From a checkpoint of a small transformer trained on Wikipedia: MLP 1280 GELU.
Each number is 128 + 32 x the weight over its row's rms, rounded and kept within 0 to 255. Layers, rows and columns count from 0. The size above them is the row's rms in percent of the matrix's.

# layer 3 MLP up, 1280x320, rms 0.136, rows 506-543, columns 200-239
size [ 97  95 103 105 104  96 100  99  98 108 100  98  98 104 102  97  96 100 110 105  93 100 100 100 100  98  99 105 107  98  97 100 102 105 110 101 101  98]
[[175 108 144  90 179 142 119 172 140 109 143 117 126 150 181 131  92 140  89  81 100 104  99 128 143 119 146 140 127 110 135 152 169 108  90 194  72 141  87  59]
 [131 109  96 156 152 131 112 131 121  88 145 140 139  74 138 236 106 107 161 157  92  93 112 143  61 108 126 139  83 115 124  78 126 149 201 102 154 121 173 110]
 [152 168 173  87 130  83 128 103 110 125 119  85 146 141 122 132  44 137 130 125 179 160 153  89 112 127 115 155  89 148 138 167 178 123 144 176 105 131  89 151]
 [ 97 158 163  84 105 172 110 126 157 131 150 137 131 142 199 169 166 151 112  69  85 166 137 110 130 125 134 144 172  85 148 107 130  89 143  94 129 120 191 126]
 [186  57 128  79 181 142 154 190 142  97 120  44 131 159  82  79 122 134 145  92  94 154 183 147 175  96 131 181 125  71 132 137 168 104 100 110  86 154 220  90]
 [142 141 127 114 140 141 123 121  99 134 136 141  71 111  73 131 140 173 135 108 122 134 137 120 146  92  56 124  77  87 139 136  92 153 149 193 166 149 123  92]
 [127 119 117 212 130  53  94 115 155  69 139 177 150 118 101 124 138 113 138 181 127 196  93 100 120 146 105 146 137 127 148 140 169 158 196 105 110 209 100 146]
 [174 139 167 133 116 132 120 173  99 100 130 163 167 114 111  84 139 125 171 122 129 147 134 195  91 213 100 114 158 158 135 106 166  82 111 101  66  90 157  72]
 [122 149  72  94 117 129  99 158 158 173  95  89 113 112 137 122 127 115 143 137  85 176 101 143 115 141  65 136 121 102 128 159 148 119 124 147  93 154 131 112]
 [144 104 126  43 149 124 147 175 117 129 160 101  80 166  76 130 132 147 122  39 149 135 104 141  94 112  88 148  88 116 136  76 187 167 145 170  85 147 117 107]
 [165  98 113 114 161  70 137 130 148  93 134  73 192 118 138 132 180  99 131 148 101 117 156 159 121 150  91 168 148 138 156 106 124 171 135  99 119 124 141 130]
 [101  88 130  95  83 111 158 107 153 112  99  98  91 143 154 149 178 108 140  96 135  89  76 114 150 163 132 107  90 129 156 136 141 204 175  98 103 151 115  89]
 [119 114 147 140 160 136 106 189 199  84 124 142  85 185 126 107 138 174  94 147 165 198 181 120  68 135 151 149 182 175  91 119  99 128 176  95 204 161 147 128]
 [108  88 139 119 132 134  71 166  81 122 109 211 148 148 148  57 159  26 148 121  96 157 107  32 159 125 157 103 103 181 121 134  42 120 165 144  98 104 213 127]
 [ 78  78 116 100 100 142  90  98 167 127  85 177 118  49 139 144 154 165  79 134  61 114 109 141 153  81 132 189 115  67 151  97 104 134 102  83 134 167 192 111]
 [187  76  79 154  83 145 152 159 145 132 140 155 119 125 165 135 192 115 101 104 141 136 158 120  88 136 152 107 166 163 155  92 142  76 110 104 145 135 160 135]
 [101 106 156 143 156 164 101 140 216 151 121  82  73  86 152 125 145 155  90 115 126  73 139 126 151 107 127  88 106 129 151  72 111 164 146 104 128 106 121 141]
 [118 125 123 133 135 110 138 107  95 163 145 128 134 171 104 155 106 135  89 128 120 101  97 172 140 119 139 136 159  99 153 150 152  86  79 112 112  59 143 133]
 [156  71 171 125 128 106 141 139 129 117 137 146 157 107 110 168 108 111  75 104 152 144 128  91 139 128 121 153 162 119 121 102  90 157 141 134 117  79  89 143]
 [ 66 164 126 183 205 146 146 102  99 136 121 182 126 131 116 102 155 137 132 163 151 137 114  80  91 143 170 174 152 149 176 156 146 126 143 163 171 157 126 115]
 [ 70 143 155  86 157 162  39 169 136 121  81 126 142 122 157 114 124 176 210 128 150 124 136 150  93 176 160 120 171 121 128 130 116 142 128 165  97  99 127 152]
 [ 97  73 122 137 143 119 133 138 123 168 100 196 125 136 118 137 142 124 121  95 127 154 165 203 132 126  79  95  54 120 136 128 112 187 103 144 113 151 154 113]
 [144 142 152 110 112  82 150  98  93 158 134 155  89 113 177  97 145 138 126 107 110 160  47 140 125 102 137 149 115 130 142 172 122 122 135 144 134 120 132 149]
 [186 157 169 159 134 128 124 176 154 209 185 103 126 129 171 116 137 107 107 115 161 191  83 175 146 109 106 147 167 136 145 108 101 166 129  94 150 120 124 138]
 [ 78 102 145 156 126 130  92 160 116  98 137 110 140  49  77 139  97 113 131 122 154 106 119 146 198 154  89 182 142 137  52 150 156 117  89  95 133 183 157 140]
 [124 132 173  67 112 143 152  73 110  69  99 125 146 162 130 124 135 136 121 122 171 165 122 127  98 146 124 119 106 123 215 169 137  72 137 118 185  85  77  95]
 [157  76 102 138 173 147 108  69 136 138 170 136  98  97 144 136 126 101 103 192 109 137 160 102 158  99 113 128 143 120 149  29 195 110 161 104 173 137 154 112]
 [143  81 162 139 100 129 143 120 146  79 152  44 125 153  74 150 116 191 122 123 143 180 150 135 151 131 111 127 154 131 155 122 170 115 103 111 185  77 163 149]
 [145 106 149  92 122 117  95 115 113  99 138 164 140 153 167 154  70  97 112 150 102 105 185  99 134 159 208 188 116 174 160  60 135 162 153 147  81 180 154 112]
 [147 149 140 166 186 112 173 169 143 120  92 131 152 176 150 127 122 189  88 143 133 159 106  72 173 102 103 169 168  80 136 127 155 119 164 100  51 145 128 138]
 [129  91 120 119 125 144 145 104 158 152 202 125 183 148 115  56 125 168 183  94 161 144 144 138 112 118 121 107 157 120 127 125  93 100 162  67 101 115  93 149]
 [145 125 170 113 180 148  87 117  63 201 154  75 113  99 167  71 118 120 148 149 129 121 138  80 135 109 180 116 140 149 142 124 122 151 143 144  92 106 116 131]
 [149 102 163 176 133 202 132 137 193  96  97 104 156 143 154 104 129 120  64 153 147 166 163  93 100 171 147 129 173 136  96 128 164  98 154 161  32 165 114 118]
 [145 178 122  82  61  61 169 125 153  63 154 137 135  77 139 196 135 105 161 121 144 130  99 140 155 130 114 158 124  73 116 129 230 178 169  90 102 194  98 150]
 [119 178 101 186  96 155 115 148  80 126 148 166 115 179 201 143 174 146 132 130  83 111 172 101 158 121 110 152 181 104  78 131  89 183 117  94  98 123 133  82]
 [169 140 125 186 114 100 106 144 100 113 141 120 156 151 133 150 112 127 131 105 136 105 172 185  74 135 190 183 169 107 120 176 164 129 154 127 133 193 108 213]
 [149 147 131 111 162 136 161 153 116  90 126 203 126 144 186 124 128 102  78 163  91 138 182 114 114 154 115 116 125 151 125 105 116 183 110 121  71 101 141 165]
 [162 133 108 111  80 162 110 116 177 138 134 175 157 115  93  99  98  73 160 133  63 107 148 152 143 113 136 109 160 152 164 134 116 127 119  88 119 136 113 112]]
# layer 3 MLP down (transposed), 1280x320, rms 0.0656, rows 506-543, columns 200-239
size [101  94 105 102 106  98  99  98  95 105 104  97  97 105 102  97  92  93 106 106  97  98  98  96 103 102 103 110 105  96  90  98 104  99 113 101 106  93]
[[115  95 134 138 123 133 164 135 111 117 154 126 131 117 136 104 104 133 161 196  98 126 133 108 109 168 146  72 140 172  91 147 131 125 156 156 116 152 118  99]
 [147 151 210 127 150 134  94 126 121 144 137 135 144 174 145 135  94  80 154 129 211 186  72 148  92 164 102 130 121 179 125 147 123  69 139 147 138 129 123 109]
 [207 107  72 132 154  93 170  89 157 158 156 116  84 127  86 106 150  87 142 145  44 131 104 137 152 126 106 170  92 160 156 119  73 141  94 137 132 143 137  89]
 [154 155 134 137 136 126 124  95 139 138  49  92 180 160 117 103  68 174 120 131 131  63  98 185 142 128 107  78 146 147 123 115 139  86  79 129 211  89 107 136]
 [110  63 176 201 114 180 128 108 122 182  97 140 100 158 159 152  56 139 118 167 125 148 141 119 140 112 128 101 133 106 128 154  71 111 119 170 139 103 137 139]
 [168 115  50 149  97 118  67 153 104 109 103 159  89 151 102 101 135 170 221  97 166 158 167 152 125  87  49 103  99 115 129 143 135 172 117 111 147 151 138 125]
 [139 163  70 107 192 185  97 143 133 138 108 122 154 148 166 111 112 161 160  95 131 157  87 134  57  93  84 125 128 131 102 154 125  84 160 119  57 181  85 158]
 [130  88  63 175 111  99 133 123 140 133  87  69 113 110  81 143  88 155  82 163  95 116 124  51  96  79 158 108 148 121 181 146  87  74 163  82 208 141 112 152]
 [228 192 140 129 114 105 193 187 145 131 167 133 121 105 141 102 110 102 153 155 102 135 102 139 112 117 101 119 128 167 107 173 123 104  87  72 131 119  94 169]
 [116 171 123 140 133 115 157  66 132 112 107 122 144  83 113  96 128 101 114 160 136  67  86 159  81 161 108 147 162 139 104 159 149 145  98 123 122  78 122 134]
 [139 130 142 147 149 159 116  83 140 173 141  91  96 113 141 158  99 143 134 132 118 142 131 181  93 139 131 112 120 141  53 166 139 178 148  65 197 181 141 123]
 [ 96 144 110 134 152 107 158 208  99 137 144 161 173 112 125 214 134 110 112  36 141 108 142 198 182 135 104 147 108 177 180 111 133  81  96 117 158 168 122  89]
 [143 130 104 113  89  97 142  50 124 140  93  64 115  85 128 130 156 164  80 170  94 125 113 127 141 125  24 154  87 123 134 121 195 140 112 166  99 101 142 141]
 [140  43 140 132 140  84 147 173 128  77 142 171 119 139 130 129  94 193 114 163 110 151 142 200 122 125 139 139 102 148 120  54 144 125 108 143 122  90 141 148]
 [162 152 120  98 174 107 188  66 112 174 177 124  73 114 113 177 103 153 115 155 158  96 113 114 117 109 127 129 131 141 142 108  81  85 158 146 138 153 107 186]
 [162 108 107  93 123  87 127 147 129 138 139 174 157  74 104 123 188 164 147  86 151  71 134 110 116  88 106 122  96  85 122 162  95 144 153 136 161 156 120 165]
 [123 186 155 137 201 155 100 170 136 148  78 155 118 138 151 111 100  86  87  99 104 180 160 185  61 169 174 146 131 153 113 199  57 136 136 113 146  92 147 113]
 [115 132  96 122 152 104  94 117 181 110 182 154 129 137 127 147 107 156 163 146  75 139 120 128 115 104  63  99 137 146 115  92 127 128 146 116 101 213 101 137]
 [180 143 118 153 136  88 166 124 115  62 121 145 152 166 144 148 181  87 138 159 160  77  85 210 164 128 159 157 129  93 133 154 146 144 162 116 207  74  88 146]
 [129 163 146 159  96 183 163 174 152 138 126 112 120 148 164 153 131  77 156 121 139 162 127 102 112 162 136 140  50 137 176 164 106 147  66 117  94 165 108 182]
 [119 172 141 121  65  61 140  35 149 141 158  93  98 124  84 139 143 163 140 130 124 159 114 175  80  95 129 109 134 121 157 157  98 138  97 119  74  97 103 210]
 [166 129 121  84 102  80 146  74 121 141 110 119 178 132 119 132 103 108 168 139 170 174 153 130 183 103  99  84 134 145 137 136 189 117  98 128 139  75 154 108]
 [149 128 138 138  66 128  91 165 151 137  99 116 107 133 105 119 157  99 200 144 136 178 185 150 141 127 151 110  90 174 111  94 105 101 119 144 130  83  74  82]
 [122  67 115 106 151 122 105 146 162 150  54 108 114  85 171 152 140 128 167 136 148 119 125 145  78  92 178  45 151 161 114 115 114 150 127  91  95 168 153 118]
 [165 117 107 103 186  93 139  68 128 145 116 142 154 143 184 124 164 120 116  91 125 144  88 140 124 121 113 146 104 151 128  75 157 119  98 113 145 156 150 145]
 [156 102 151 129 116 160  97 156 128 136 140  89 111  76  85 151 107 176 131 140  82 110 128  52 143 166 119 103 152 121 109 138 180  93 155  62 134  64 100  85]
 [ 85 185 104 157 100 130  75 111 178 116 132 100  93 104 163 124 116  73 122 140 185 111 168  90 175 130  68 163 113  60 171 175  45  95 116 152 121 177 190 171]
 [141 102  82 148 179  98 135 104 116  91 110 131 134 121  91 135 186 172 160  88 110 132 168  74 127 130 132  95 191 192 150 170 131 113 116 119 170 153  49 162]
 [120 146 104 159 121 134 155 109  75  86 165 127  82  99 144 133 124 136 128 149 151  96 121 192  82 117  97 110 133 122 147 167  93 140 158  91 108 147  81 123]
 [135 104 106 111 105 136  60 110  93 160  78  93 150 160  93 145 152 117  96 169 110 109 102 163  75 134 156 163 137 164 113 149 115 145  90  98 128 185 146 109]
 [ 98 106  96  87 183 101 108 129 123  96 166 119 122 114 162 111 162 111 107 151  97 101 171 118 199 114 172 162 184 157 132 144 136 153 177 109 140  99 106  97]
 [114  92 115 120 128  61 168 158 101 108  80  92 134 135  94 155 193  77  98 129 123  67  81 197  78  50 118  94  76 118  76 132 102 172  85 156 166 124 120 166]
 [137 116 140  98 180 141 168 127  78 152 136 138  68  86 173 148 137 107 105  96 151  72  52 165 108 151 120 132 112 126 155 123 113 109 159 121 140 125 151 166]
 [158 127 100 104 129  94 120 170  98 144 123 167  85 193  99 142  80 147 182 108 106  83 121 155 121 149  82 150 140 178 175 110 116 141  81 116  83 101  97 158]
 [119 130 141 132 185 144 124  22 175 184 179 162 138 155 110 166 156  48 177 132 130 110 145 173 156 183 132 138 119 128 114 168 100 129  82  80 139  99  57 136]
 [148 153 147 131 135 177  66 129 156 118 145 108  93 156 173  82 106 182 157 125  88 159 178 127 133 149  76 135 110 189 161 165 104  86 120 129  91 119 171 132]
 [118 181 138 107 159 176 113 115 133 149 145 168 121 154 162 154 129 133  92 165  90 123  93 120 143 126 115 144 149 137 122 157 171 131 128 133  53 112 111 173]
 [ 80 150 139 184  71 157 146  94 125 107 136 135 101 148 106 162 108 111  83 147 149 140 122  85 116 158 153 141 118 152 116 109 152 166 113 141 160 137 153 129]]